From a checkpoint of a small transformer trained on Wikipedia.
Size: width 512, MLP 1024 SwiGLU, vocabulary 32768, 72.9M parameters.
Architecture: RMSNorm after each block, rotary positions, no biases in attention or MLP, untied embeddings.
Each number is 128 + 32 x the weight over the matrix's rms, rounded and kept within 0 to 255. Layers, rows and columns count from 0. Numbers have three digits each.

# gate: layer 4 MLP gate, 1024x512, rms 0.128, rows 911-945, columns 384-511
# up: layer 4 MLP up, 1024x512, rms 0.136, rows 911-945, columns 384-511
# down: layer 4 MLP down (transposed), 1024x512, rms 0.0886, rows 911-945, columns 384-511
gate911:129171170096162047146156135105118143134144069128094165135119098148131097128142108065128153125121169149162145095120131170175148132150167147071130167129100135079162100093136116116094121216131163106179165130091113126144113149143129110125146143095148098170166097147189144098143167110197127166170126145100110119121084123105114149132120064156059108116132164124143170157076156187106117123181
up911:135174122116107122204127147136129182159118069097118166211154092148139056123129152165086123101151200137136182089105147114097151115141138102116080158203132126079148086117161127136062163123123136097113153109162156106129071154123137170121153104067098150179166131089167095113142162087152129138166130120111146134072133111115174136176078095138113100125137116167147143162131125169137130062142
down911:193070135134169106130133108145155109142153170127098149074102085059112156167130128116151126140080102061124101113128136153187123136121143084134110112050074115160092106105085145151193077136139164135080130174126143121114153121153142126105154182127142132045102149128117115131097139172148087123092189109082147097092151149110135108119185098148107135081187151044141210099088130175040132128139
gate912:169118120119135104082092086171133106186179149146115105116094132125082112088072151123163109149103104069185132078163190159140142137142098123168166147174169130118124107145127108113134147153101193207114072170156123170105159134161103116062150138137138092113139135093112141115141099126163111125095181128157093112171054120160119138120155150095163113126156127120135109165171114145128118142104
up912:143072129063098150128128184107113067130113143121137139191180133149097166118127137114110154102126110075090152097064152149133122118093115123093192087097187121103185108057176083121135128110133091099121108128124162132074162182174156045118109126145181160138163107070045167084129139133146137108134082153102172084084136105102130097142130154122160167108082128129136108149085145107143086139101
down912:132180119157143123133108096180086194125115099152121112096063117141129126134103109134147114170122166141159104148140052106162153149129128125148074167171087140171087135143102167095124176129158204188122150113125107127146043092159107189098141119113085084100121181121151118135150087089084141101124167153142135108192120119137146152127115098118132084180107111170146126133128117115134152111145
gate913:145147113166115089223105165179107156102078140095131095179168092148144186142151151149143131094113141077152133068136113128149196101125145121177147109076089139057144102068113114167128106173108131118103097145102131176202081122151161145128112117107119163110091114161155150157142103119136152086137131146094170164130124128122119116187114132188118137081100186118072144148200158101140096101100
up913:170074161144104135105109117160167111161084136108114133124122085180072179086085103163185146104123111130169145083107100171108138171084114137103089128105177124158113123206153130130081167099151126130108147143144090111095147134094111175160108073097124172220142115084137088161117136127152096136109053129139012162139160131149146113163083186126180078133163131103128173116119064130142121147165
down913:103130124114112130167158192116106129102137125185133121133138147071157103150180140107079137140092117135100121141132122097111150154150089187129128121111082090127188172104130098112175120121046147184160156137104133122170098131122116149049151155140128087088101090157118145087120116140127143140093157149093201109126132145132158106141158102139116175122097133146107103093165156082095169163127
gate914:152155138166129113117161096095123090051143098107074148102137171094117127105139167135119158118146130163145126155114105111147171068135068098165134109113117059135206097146148104134151138180169158081116158128125133117126132178091130164146069081172179110133135125119104108130098112182057118121201077092150105111097114164096112114115143119135117094113082186169124123125115141182152118109171
up914:060082122114159157072141134082081089168134097109106150159101111134147142129114129112149136140146112136119080128133162085121115134084118106118148108110145162157133134129111114072142129153088101169172147082149157113132108140181109140161139173073157107120139123162157116091115107160133050110130130158129097150062123143116199149151137108125145114146109097119121150131109126120178091109061
down914:146089081126122154169105146105162135128118182166177104098090151106164093133119111133093143170070140104147182126084139148141126089175122168146120111100115126093087160164164148203113083089099164087131137154092102134127138043099158148051145143150110132134139148136161153134185113094186180122107147146107101091143124115170093079072157147124159105102152128124152100137187071098070109131182
gate915:150093077112120071151114138135099126150087112101155144185156154065152079155132132151115161174096176150176124128141143141157153088165155115088142066149060125147121157095115110150154148077185166141099089114081181135175100163112065102161096145054134139176155091153087108139141123146139167151110134097153132079169133106228115121152130147136149066088144086124095138067077140080164147180104
up915:166140117171102084170104092092086047131104129173134133136178206140105173144090028085108165168168166064133189173125167110166159112094185125073122072116114100180128073126149116052174189120151170169041091105172113083116081162137073104147167142126073102147163153112101075133100138132133093155068127103160150097121170113084152129099112095115115178100105091113163137145135094192156129166113
down915:116101130174115170154077108112080134179140151107173119142155127109128137164136174137162138115109123131093107139183141152109105118139098176074167113146099131131147106164129148156167126148157050131186156108082081144091160067138201123138159133126083080108098096143136117092151127155130093079144180097094121146179109053200080073072167145137139054124120075055085172106095127125191104112161
gate916:152188170113064155114110107168145115159129128125156108085136159164106110140155117151149170172161125167088117132112173158195097166148114127112177121133185189105157158201126110119066132168180125174128100098163085202145101153110071134111145096105119156067082087091182179083170127094095174135101191108126065098144116221106089175139072135136154074129158122112112173130136089149094100124099
up916:104123130124151123135067107135131155125161190101107106101094149161102100125106120105122151142118147109142136097130147213122121095113123105143132113096080181128075182149156076101162136094159114156176100057074190107109086206213115108112177108118108133133129085151140155075198173148149108154125156137086167168059140147163155144125126135086131113103115095148125090119126116159121186140221
down916:139163168136174176163139141127144109122125100154107112121068107123165130123162143088167148138158139125109128143119065088096104163183142131106038115116098088153141086080143169106157172115072148126125168097157119132158166135080116170150140123110139146120076172086093080161077132180129096097142088114148115112113154111131114105167102122178095110217126166057135143131165142088101069099071
gate917:233106113131079124108148126183204123159080123124163168188196164100130162087042125136156179095113104102148080151123132171127079138135060086162135136140124138109038136154122149198103103131148049143157129100137116163112144101149129121130152124147184134149134119119167118106081116162095089114111156125155130152141093133139175163156147098157138133104146130144115162172141129122142150198162
up917:050118121118157125099081093115097104133129135073108118083131040190158117127223119072132122194109069113103102134149136146090131166091156110104103124148156112132143093143171116101159112099092105095096172099114150099167130107102151133118102140127108157102134113174064143067158142085150163107106125142157110073091152115110091132093101184121138099085096133141108099096091139148113145111114
down917:201130116149122101112173136122135134131091156165126132183166190077132116093033137183128126081101109092147066170130142137164102136133057097184165114145123163135106156172119148170114110115181124173149089163112122171079117139184123113158137135165188148151126108106146136180095115153140082107157106150146118147121103148131161129142151075103146164158146129139107141196111113108114104143190
gate918:162116100142091157141061178097124115178152127088093135157165095130137124088081109111098140149099096123140081124138141090220115146109091156173182089140130136207158112145183035161115106139165128170100111137119177157109126102118137119195151179145145141155150160112119155120099168192137132064066149165100128168162115148160092133117185125097082157145136129072083187104078119153133119135096
up918:047114221066130098165129169058059128115146144140149160097042095159141112103138115103156160137121166079107094104127106111178118181155137108158129160133145129108156115174179119147204122135191130145099105106138072129137110156103158122134112099122186063092142175163122149130128133137159103142099128137120092112146102070140172122128164154114134141157130117161124166136158188170149088128120
down918:184083115166110096113064117141172151172119084112121093141161120118123077079132122133126088141149106113098110136113114099134158056149101169081167115094129146146131102110105089093064215099144064116108136125097162121152222040146150134134139131104123122139176095095143111164102174157177143103084152165116170140147072126125132197111158106168120186139064137123136081137159118083106097144161
gate919:151081115193126157142132094113113105109134118122139114137117126150143075050155146147143109162099132112067160079177107096171150135119139150139103144154119110186134123131156138108145120084089128091093152075123082137152123127124130134151142124152119079149166082119175137136115140081124136150125155103167138118118198196107108109135179141148142109089084130183130082120145033131155083143122
up919:143147100113136140128080169148081115088092145114060128115198133149091119161132106113145127137148132159185162162102046110140145130126113128125126085135059165088140133137152114145106145126079145163086100162105114155129113115113126161089115109156153147187126119125188111186142112142112183100129166151089100103146138084098136115110138104118099202172096087142137180138099094140168153044155
down919:076113136141097126132192103155162120136165056146194121131095147126123126047096171163138153144105135119082120084121176172116132160125123104121115151130188113186129098136143127176183128089103103089107144104108133098140147105129150075171157130092125091043164124168107146103131135134138108118148122106143138131091136188108087092154105154149146092083147150150127060079185125140117111200081
gate920:163164176210094051102165145018133128055181083148109123140201160149153132145103128117136154165130171134092157150090115135141109085132099116090183122121159154083136187067111075185127143108132110138198124120106162115166111139094099140096169121112100126118141096090089090121127172147219131124115183120143155136178107156174139112176116168123134167188138157115156129134131067141086120174152
up920:195151169139103164093170109068150175088134108123155159141140189115084128124135080132171151131094160110107165163061158159143119117101117130130086164135145120088123107144103070139080134094103108106166119097090089111131182114065113132149135136116108133129131120129104158157107182118179157144136160113118125091146147214111132147126127162131127177170179090101121170126101085116177085112113
down920:118171244139072101069116093085067063127194154156105164118181143084142129212060194156102098142157139136059077125184095099165125154121134111163165139146103166169168161139091137149160158119153120164128144109163151102098156058154166142098110148167120117107129115055112115107162133049156183108106185165127173126174097077098098131165117157169040121079096090137135118053124056130070176131156
gate921:133053168099099091117089162155150163091151104088146078123138160116083130160142130090124079182135153153165104120131087115169098167192140156112083118170103109104109158145127136102124143133075127068150146103159125121136148221145143116064111074190120111124071084151165109148156145129064098078113105146111119112154104164145113140117164134146125136162156103107165118142113099159105094156161
up921:159146141135166113152109168149123129126120162160167128129116137189139105117167163117141171124088142142104144121157089173107147113125097162144111089173126119116138138118148123120033132098125143086090125164048144079168102144108126152156142079192144123119207117158118157170128110070090114133153133150102119153083182096153101118172151113103084131146118120150130070156159124088126127157125
down921:110147138161074132102141154078126167153129134080081131114179186090146140141098115142142054176139116160169106122127126072168088163153114129159121161079098161138163139127153140121147117147102130114154143107144091167077160171119110122103110122116102119152022187136159080084165103106140108061078074071137125097163071150172162124115135099153220112133161142099105149114139089162136118121140
gate922:160093137098139121130116130116130169113209071064117163158161109142161132090057057182187134068096113074059118136134119102127116142108143130090133154137141132112132097137124166126153161118140098135111166175160085121128095125215174091198123165133076131182099175105103157160153071093170162169116116129104150112062125136182104133057127113143117110158123104164160161097070130158090091130113
up922:146117137136140137126086118139125156128191087130112112206163115175101115144120086162178152068098142103089078149060141137094173181156163110084139160161166121141103105165099164133134144150118077163101106154164063197142088128184154109183114113113086149211100123122114151114142075136178151146181144108097098129125080139114115147110128118123157130112105128120127160130074178113153152155102
down922:096142154122101112112146148141135087133061206157135109086071128098134089150172132065084162192174150156140176128164114143166125098125118142185143086138110143151148126099139081132112124117113176108140133061132172106081178151089096206061168173139165105050126120109145118115101159105083133095168138126133148105163168124093168125181140147151116119096140135102144087170169077152128095146122
gate923:174134153144109066156168142086130076151119117164151194091087164139189155133070140138105150138104141156146055112106165099172131020137143119174165112181150140090122114174174080115119177105177156182115146161121071152137093109072161157087080078193180156155166184152084072106118102137142130110112166063113151176089141097093134133189155147154115102126139160171154123170169156107109147099104
up923:083116135097094140109122110110097092119150128087131121115200122123101107162148123130153139106070137138130112138108138126126105125083103133158078075120102142134136101154172108143177163088107135121126124117124138132150130119121101123107166167100145161099106120098164155092122136108116126105098127203107165181145085109129075149036167119107134150098153102130123117142173109173146144180147
down923:125143124163120092158123147134171068164148104157134160125093147131159119157088134074084131182150115134101145136087111115120121145112156067161148147159135169145128171129119144136068125112090113121145152146133100149133096241135174100135106103139145124155159123144085056131189123089157186098136129106118115151094123095126185143143090138152097099182152150114170107167122136059104134120125
gate924:070158147084120118106106162095112091128114145120151159142093152120107152163156102154116120136136159222035116058152119111081113126142159168082072156179151168133098083137099127096157117158139093164110154125109160093132122117162184090102127123116150126123167141121071121095108154134194138143090119120173151100173099154125153147141185124144117189131108129102124095140153166050136053086120
up924:113108106125123139136140160199096151153167111127139102132144099144155084171193157102145144103110157055172113167064122175168161129135154152157138119093125089152190153163132088091088139097131138100193114091135140188094127071095090133139121112095124155190117132148155084170109131144126108127173205116114108155109124144084137095129118173180127060109130172110115155138089116183106211162084
down924:155218153090118064160113150127153158176069148126108109137161148104100094107086101157130145136123164152123122121115088103105141134120144133079099187175134166101130119137133144162137166169163071155138092153095115160127095128100143081093142148150210144105142142151067167038148095133075169091074084167113150118122109131161161136161146120127184205174110087170119042133120086106114094107129
gate925:064057131197083100123192140116099153146173151100169113112119139160122116135146119148115137142109122074178131124086108088073129074130108138153152124108099159176129160137129179154088168134138123081194116178147188182161095130191106079160150193152135120109119094053184136151120158126124138161182087085134122088122118146094142123126189128123100124124128185073107160114141165157160105127114
up925:166108208102137114145098144171121195159161094182164130088080069131108147086084124130141154167100135160136110096090127152123134107150111159167106124130162125118122172135153069109082120123106206193166117128118120222052204130141146103141113120118145122089077036051108162139138120172081137138127139115137165089153116128136148091136117151074143173123104124112104118097077136104170126139122
down925:081091074117128148121163167124113113066148137086154106157165092170145129122130123137087141140143138056143106176144145107078136106125120121126176147131095174153111096157162133151149166178112077081111135171105200129172055147135101155091093163166160135160160162176145158128138191104165081138089101116168097064120124119096151150080113177204141097122180151164130142154149121137144066128120
gate926:181090152148164139104125105191146105174180130133123123177179139136073110136115093094097129129101123096140113186088121123188135115111068149071156090122151136166144145133142135131102130162173101110139138128112124088111089166119159133187170142209186153134152096143132074147173048133070149154177172165075136135140102106154120163164055115024130150144087110112119147076092116132164120127069
up926:066141141080127104149147160136106160067086091189119147115097146113162144114174108165166181099166103153164157132190149165113157146158162147255128122096155130148099102111098151142180067054066159092079133134118200158139148137144141148176092145081099124100132138137111167174085196135087162061005104116147053054082237120160070121133201131189125116135127181180103148117145088166101114168137
down926:146181153171093122236152091094180098114119146137181149144207163078152142139128215104032117146138233090107107125080160128101116172132148093116169143066081119085118066154115103122132180095124073082134131120173107116167102137098179174093109101148068152212146069164163181103019130179141119141135116173135204081182074136091160134024125108057085167139115141160153144155137113089111140126123
gate927:084107108133143152148113080156102163142177115137108159159151141108121117124094132133146130119089126121119104089092137113184134125091080134132107128157092125156185138104160108179163114148091129178124074067144102219134147154139129152155107113094072108154119186099132184098118136069128134127114122173111073132120107166113169118102122166106129169133158124150105075200145196133202090113166
up927:142058127108145160166133120169130115109140158101146147164141104082132109158154110149139124159085163165119101084113138140181148131074116115152104126116082165119130110115141098225198110134064114132115138072135155211134111168118133165122129147089083118147093131087124152111117150105137152121158141192112125106110125117110168108089171193105113191113131117143108108140144161114187120102156
down927:102187125131093084112092208104159111162102091163131126139146157154109136082139119135115120131192120133141142176172147139093122109192133160152138151152162089120111109120098146066072127122181157118163137188120106047090139072129171067127120109118166136107150130172131061163129143131163100111141108070142191134136144130130077163169138092180140137128118123133163159092110049150072113140086
gate928:171088154114106114101177200149195097137094171112153071110131192129152133041122141108076095142134146143148102078129106157150108065057144152117161092195140149092137120088122086123112130174135125122156133086131132172120160120189113075076109067160153101140072109085142133135138126108135145162119178101142062100036138142155092147103124167141155179181155125109139121148095133108155138164136
up928:142088182134075135162127175075131113107074190137140136108207168083157190091147127160054121129147145127137112081097192161089154121058125126158168093164068162141135135108132077185132071157129181158207110112191157097075171136170039119135154037145099105154086120082076111141125094105148121137167125098136064143123136219104153051087134170095124163177053172106101170136117149176112154142143
down928:116152179126110117151084129175168167130148109133140118085174095135122066085085182091117150161178096181153136113155108109120180196131068174141167135162147150145113099100142157137097132116203060092121129065151110096137138059131113141102118137161159143062125094142122136146136129110122143176124121150139134080119178092131154211111036166207122093159199121119129174118165086100165175106150
gate929:121149121171122154116119145137170142111144130122142118091163119115199136069087183105128140117078116127124152104088127170116076106096177144155151163172176163132115129150139040173163180178138126130162145139147145143098142075130116134174100105097110123143108109111166163114137106144162157140083092177140110138166065161134140113162144165101158112080119169121142142189160100099148159091143
up929:148118123049116087122102203131146123070091161142114145084156121128162045121123156156103137146141102071151120205163136166102174101147110144112122098098080130174142142114159078151099132082131136095141114092179168118181122090148083153111100176142155110161080124127115121151139122169122071171161137127110090097099135121086124129149113153097119140103124114114189099077095120081140113124116
down929:123114185187169186119129131106092138196155082115189080139096124107062216163145127160123135136099115146125128102125120063164086150174105077135096134140143078092118105129104184100152126127166135104098157129081068123119127161183196141140115141154125118150172144145133186094159152097067056107156111134157138165155178086143129172146151090161111138149133113125054086142136128117126118131148
gate930:151050160061170081145163165133076119121084134132122111109163126139135178126187114083156128083089159167113095080110144136079166107152106119193125104165100169209093140088162156110140110149125194139116116126166140134080187119099097165077106205149219171182151164145082128088101092147135161100174063106120128150179120092127106144073085191129100110133201119119149098119094171107152078098136
up930:098093141134125125169124142084180152095148112164084118124134185168161160152126156109117181089100056165078143144159053177136156163139145070109078114105150224107057109146168147134094131046130062249146217086126165178108174130110121117126141166124122135183168145082142138078143089181154140086155163163129142143118103102113136091118108108165123087196186112124160048141103099136170176105101
down930:125103105112133170094087118151059096207117137080118119135158065090099056157110097150148094115175190116199129127157164082084141104094151175160135131105114126093142165130127138098111107135070152043125085081166109144128067124142168160109111087153203144077120132117120121180100198143122182168137079116159083080124175145150152162119150155090120166127124088172120176070108202121106089160126
gate931:084156111145121118099211136128115168107108133094182155103129156141089074151145098219107135139154145133096115069106122159156147118105065137162042106111140116069118143121067184079098133152063105110162150122085135094105124169133111106093121072141056114179123093167202167130132108142186152192091181117130150107156113127128171131136122180134174195127126122109133107126079153141147129123169
up931:161129166121151118134134148177151112132169069121181155190168077099143146118120097132105133150158069140131123095147143067083138092133158150114061149058087114130165091115125103087101103085148046167154134085118137094139125171129165169151081102111173105137135124073135131119181125141164115126128166082089081110151124150109196108140109192128136118096086082107167131116132101130130088151125
down931:148107131158152161160109106135159117124133135168124108075111107200142115073125145088190128104125147148104115138124140125084120153110165080138194140206090142154109149158154176170149183151158169087070106161194090153077129126124133088118116141164118057147140127093099120112097154098079109141158106140143115177088123157085142106191095130136120095100092153162136133169150121108122121176127
gate932:089106154111071186121138121140093125150159102152116122083151137173151139114105151083149115091133147127135110123132121109130122112191166093122168130094187151124110105050093147111173161160117141139129130126119124126171135088134144113134111166147088141096117163126173053118124139102097128143110140132137165123192150122122128081087135176120152146070167149120094114182137110115153116165146
up932:106138158157110157138158071146191160091118131108139109078152158127139186091156128127098120165097114133108130135182113158051145087162100074061135112162118089079058152133149145115143156142118127150132157225118087123167121084098124111122129156141111148083099145150164121198112123131117123098149139173131081171180092140122083154199128163127087156136125150159123156121148091100182145168169
down932:134098090101120100110088166105059125142170137125103135140105108124110091155108141139165171113137133131115129104105162077164102162118163163194112166088123196137195100154107126154126092144126122111130098074161163111070157155149130142114112074142135126143152087114095151063142152129138139106080094114118162089068127097117176130083108104132136095120163108065147073118096151103063152102071
gate933:155110105061139167138140133122171154121150106142127107157107066093135141143137092162159141115107116109114136186135142190141086142141100119111123172088174196198122112065118106119146117174134117109131073197098128131159138165156140111153158079203100138138182160116148139041097175103113113106091085098152110150109072152082149156122097088175151030190173111159117091173190136095194161185072
up933:076169169108080145113085156077127071072117149122098084083111192138080091121155164135034160055129051160136116101100132129087165159183201132116141141108156097100077128175137158159115099094126138146147172124134163133135122164126085126126095110063133009121110165194108111093149118120175131117137181059135146081103152151139143115143163140122126148101121095128147085090139113185153141080159
down933:161170091106167116140131122151145132163103114129075146079177102084184106095134109121147093179156176103126042202163113088110114111114178124160209083156087111084079115130067152118159153126118106133121173094168099104227185124114089078095156123141112083107122148145155070076117099139091128107104091072149082118140049189212139078149130132101148126099150114159106112217150051070109078147137
gate934:101138130112125134170182149144121148070119150124150116130124137201078127091151135121154116143120078139149107076133160179145143096161103142090176121104180120143134159109117092132074136074139100117160211100127061110146126165131082141104089124127124166120114084201089144055083115078156127127176195084097163149096102177089142087120098153098114135119099135131177123118145167100141081128130
up934:132180085115192116162125156108115132141060144175150120088113136080128073082099098101084079079140108156146074125118052086086135159114111145120099096094198184126107083194136148180101074074057149175102075088119193045172112166136170206124086115126221170179131124106141146134103143136174130128110097096129163116143131111139110099162156095112092153188141166107156150150090152093128095064135
down934:151173123123110144114184145146152189114142215144185101111145184135162153103145112141120123188100135127174088154160125130142074150134136128062141092130151131078099095111184101159043144070152162101147145162162040126102133146138090159173126110072147097139177151086191089074080143138128136158123115121055063148154104158128119167143104137115115148076108104123068092173167177119179096141070
gate935:169160127133238123092111138076115125096167186162090095196084098148158123072161111154166203131202111132181108092165100076136155124141119131189053117105126069144133176127116206127191122157116069150127179106192108110174156113101156139151172054067132088133136167177151099151175133099144150137129155158172172107155118136115168133093149122157145126171155142135070125146085110077170101104124
up935:149150182148127063095102160120178125043090075159184133113133116090131101117174110175145128168119089129118108185095077156150123158127165146108090173088096124147094138102055081127200149053139128100116086138149123138096100107154087121094163103095133147096171179091117162113098134139091129097067081098167189150175122135129135055156171128103141175105121172110092087157120195102135141109160
down935:094107090177105167144122045162119125188109134095137185131178131150124144109106108115120097086123144157105154099095159139119103125141106165118173128152100143096108105126205088152058139127121151132113086136069100109085126113113144135158111180159184125089130110137081080183157134115125105164155166140142104141044185121229088103090129167156110130157122106136120167093089110155095183153160
gate936:157104120127136122100145101137163119178141093118092073144138121165139087164078102117164169155121134093110071147103141159148136122180168172126144166087116071136063159176121142146104167122123104149102148094108096152119152209136143135161109160115098123156114106143170087122117088105142104104150097105129026166099127097101123118122145134163165139134152139087088190142086131139170128194105
up936:173100117140173119092156120120161159082133073102146132085107100116142079124142162091158153147104136107143102141090132079078169149222151080149131155126123158135109114123118157078091119088146084058141124107158197141087136156184144136163135125145095157133170087146078106145124156124078172199179136159118072140145105122106099138114150121117160157166121111090159098128156087144150166138117
down936:077123135142080134150071108130101108185121165156120147167176151124117131145105122123095110087147075176152171093165103135149142099098084147096147114157173114172154107149115107150147134151114141230122103108108119101173129110103095099135163161136131112120064181144127178129118125133143116054084126075182163087113104116181166124132104112129124095060136136122137147113098173090123089170127
gate937:170095087120203186195093134138122135102125162127131160156073115099184120123058118119156111103154123082158071089097148145095166117189114137139152139137088093138183128171141144090193157117128096160158103173120121115122125191144177131070136137124113084143141145106157053090129117175147104092169133146117167164105147113105079130127184100066125103092166150125114127142169135112123166163093
up937:115121114111119064111102098113104108101134113099148129110141151181126104086112088089091137175121127110142138139165070149148097145095102165176154109122155091106150144086106104179082175089133165106157092118113149147119114127121069081139169089117159148120144136158091128142126141110105136141104173088166081104091144103147125114108123143183128182128095095113126121131090156077118066125143
down937:168141141103197174211073163123159128151093165108087132134091149111134167183135106141206075035171138141136092110149176150119193104184089105140135165135081095113149145154158166138160125142121109166158153193095122117145118148131193150069105154132137103075150127110142105118151088160152115060174112159101155135132148112122085155122160118048142119108143143146115140180198121085131169153100
gate938:076133159140130122212175123101137096134091112092085134227091128120163096240153151113121100094114120108163114127124105066064159134133122166122094129205124103150156147093094150123124118109185143162085089082133154141072123160113127149073129167161132109119129146163168087141113037130155177089173107054143127185180100091041096093142167175061138143122105114102168093148117121157126120112098
up938:143145154133094106091131098154117132059078123125144125185105094123122174061114193096156165153172102150127171145128154119110084046173135066080087102073172097103056129160146196148099175111064142096124143075105150108166102133167174116113134146143165091121125090075065063072129162096154173186112160156088066077128095135162132104141208150160102140129137195130095084078146130166185146143140
down938:175088090118156120145096114182083193103117190098146106044170162102119139103134056100137125128116131158095058165113124191135148148092135119071192100069135094057144114116156108052161100139111091129172087142132103119125127123116125118063165122166151177106138124136126152084182189101072149148127143185105152136107123138146102172143103051169106117108094130147134132102124160077081136120115
gate939:134184064132122197127106116171136083166108131149076138186152133102074215120140089130142137172113113130112121044153129120143149105126135108139080177137159099137175122120139133150177120096187082109127194074152151116097182172119185185179104175126143142147190131158162131096161140174091110114126093098106098139094138128098140131185136116122149114133114072120153121133157096129113094116059
up939:125076077158190136121183099137142131079122106105164125174151127151156128069152143172177124116120120176113086119150151130126196128084102123155069115125138094123165113173113082071190096160080155127106111147168107115128198114082136137076160133168152155125155160155145131077091166090084133176107117137076131125138106141125127124056131152086193138095140154119148137166123093140130125095119
down939:177182136100086148151043167115176134161137136165068155106126143079124162121103074096151112137090117137140148136136147156121072148126122107129137163122132121109148131102165161171078130077170109138153153120152119089039100130160164124153137122131175100117089112107131132126142109156120099086151125130137117087106159080083119148178117059175081112101082087103108120149140129124094118154084
gate940:099164099098076111133098099157122163120085072096127131211147087127100117163152117071105113198130145141124158187102222162049135123137171130117098145173102169144148131084152093088108139180164140089128124130117127087114118182118135147177149105117142107141134093149054080135116173140106115124116122177157099161147206112175113136108125125180163180205156085097136046102115116211076091211066
up940:159145093109165127050132106130147166069153165133081109147157196059092114153079133178125148104160162134147178148149121178071099157139147119095133127194183082214098087110192108126110045124102110087133153159137135076189142065149140111233141095103124138088137096082087130161113083098158117192059096137134114116149157178139127170146100077175077128119146148112061150141124108135142086134113
down940:096102165120154105118139138098104093142184129133148127082126075181144121136155112127166123142131155096142116107146097075142111143134050133164100115075129105059135126123088166112103134101064181125166115107120111177107117154154119112082102111132193166160116119123143177091130121189135168112123182127128143137110102105086110125171176132038155115148135128097141180043127163107170144095167
gate941:162092115244100144107113094183109109105115074125123171161133156089151121172127068088136120131118124121092165071137111116086155148181124124171097096142152189110149132124120165138128152091109150134126145100125117086134195106074138162132088117097091073079140091085132152132106166140156122123134153107145133141116114171055113118112145069124110150152172163127100118111117107105127139123142
up941:110108141170126137145119145177108126121137094142139127174134187177131142132124135107110149169130107076054124137146150097155138120114142130105098129058133085164148086148162096181036129140104091148103157106124117158115171103134067098089039131144150148130100133126152132101094163127138108143131138098119124127145138088155091129135167160130150141128164133136121123205104083134138141131128
down941:094101110093113166099154093070136151185111198062197116122101097076167133184125122145122106085083108135158131148081136132097139081178090177160137095126137115083150096133108177051168060104142129134188077126148137100152132157112137153152181166134075145141173120141158110114119121078084128101148097156108091117107101122129123124140097125101100200120174137144112155078146180151155140123153
gate942:100158150148105140106119134084059140117158163120130076224038138129189111129158106128180112105144125130106100134127065095131163106112112093096140091086133144135141172153061215159124162155139120173173131174180096073160140201117180125129141153063071093121127162184134135091155121130124078099125155156150123155068183113126084145080094100104111134133173078155113157196118113126144164142148
up942:130130123115147135134168133158202127097151103143094099131107168084098127087144155159159109147138114131110134167122162107143101082088147024169172106172137139054145087159101129139104108169076143128158147111127100135136092148159112148072098149092143185170113137163113111165138115137108124166142128191118181135112074173185075156113091151107162110075170130051101085173099213083171152178133
down942:198123145148142120159136112134144127136156184128136166058121133140129149043110118125151116141150115171131124119108149138117141141128124166136107085115162133155119156105131080119199144183182150163101101094076090145096134131073140122148111123142110151115091114100155159158117123094124168066148156098149095178111096076140135129216125160104151212149085179200130129079168153161085119113117
gate943:079181154120124086103131110104108128174127165123130134182101058126156169125166129102181136098108130126093090168147100114175140055184136153097140160074187153150174159136126110153077129131130115147102109117177147118133100096070160145121189128132084130202148223123172137087097134107085082128107118134107106123118126147164109140144136153138102103126135093117099176151166105127134142113155
up943:091127078155151150099097171135118150167105127075076125053083188148108105077118045101117091115192156124110188115161145206110115112131190156157151113094174136141065124124122148158171132158163174117157084155184138142129160131191183079134138070190143128095163130183155116126152157143081121111078086160140130164061154160156154110129171207150171140174122147140156140183109119170102118150162
down943:093166140122111098108157125151111103141146161092179112214137047144134140177132178109133139144098079083126096150139107076157190113144095147120092095175094145137134163134127104125071135106080107159103135139102098114095182067049091148094133160074148149193094174089126106094124110125158106102162156154130119089157086070083111132099157083123106125102134115131138131062158131117141133077190
gate944:205091134179072070193120173116150129021143155078143140158115173165071099119114139122122151101105055117119157130115129122182141102160120093125169206115135162147134146105083133085108067132108107154136060113167051221150121136117136104123125086082086161184143110172117100129114117094149126134061124100114146104171121155128095153202112177096139144070097135103100169112150110150178095170108
up944:057136160112108213109162129155130177173132157136131169102118123154119137121116109056139081101165117137070030177088101188088139134180127158120153176140085074102093118143169126156174110107132070108162147146162177083131151069121091140082088166127106145100124102153081079118142085088155201104114121141125108108153173123174164188123132128127215121122156133084134089084142108109140046118132
down944:167092092137143084113112156111107104094149136115118100093127065095133113140127129142089171126159168103150213074159103064155122108103107114118105044151111169193175141148110116140156172153108131122129099091092120174155071175169097143159154141146164138108130120134148141151110151150126061133106206137138130131085090142090148119144137106131061171185132106163113153153101164106098217140164
gate945:107127104152163081156097148111118109190128097083094142171046136089155141118119125154115086150122096166126129037130179150066187060117141085146146176126123068164092127170127165155076174200123132107153089134163109123067066186169090040097106151027109104144164085157097103132180127193140154114109063229119073104127125149199118119143126149142159158166139127203095088134100139124165174096090
up945:124151130134142228155118143132130032134119108129103082159087111116114091122137073122146077112123102107125155104081076139175150116176164089143128121103141100084153157101171106103156117091165127161175168120108134135133112140145175159098052118154130096171162166130131091086133124144108150119123136129175129187120145106127132152099201169099079246126174139174123172089123101098138179137080
down945:131132145043125165053141179150108154061136131153141113100124123176107060103161126127126087094163115101176089161163126145126113115071118155176134109115112189151140119150140123092151110119066127167128106111187152109189146141074134175163168119135111164126079085107118162107127124111087139119120098034118116126183171090091078097099107106104145073164120061129122135105206129106220078155165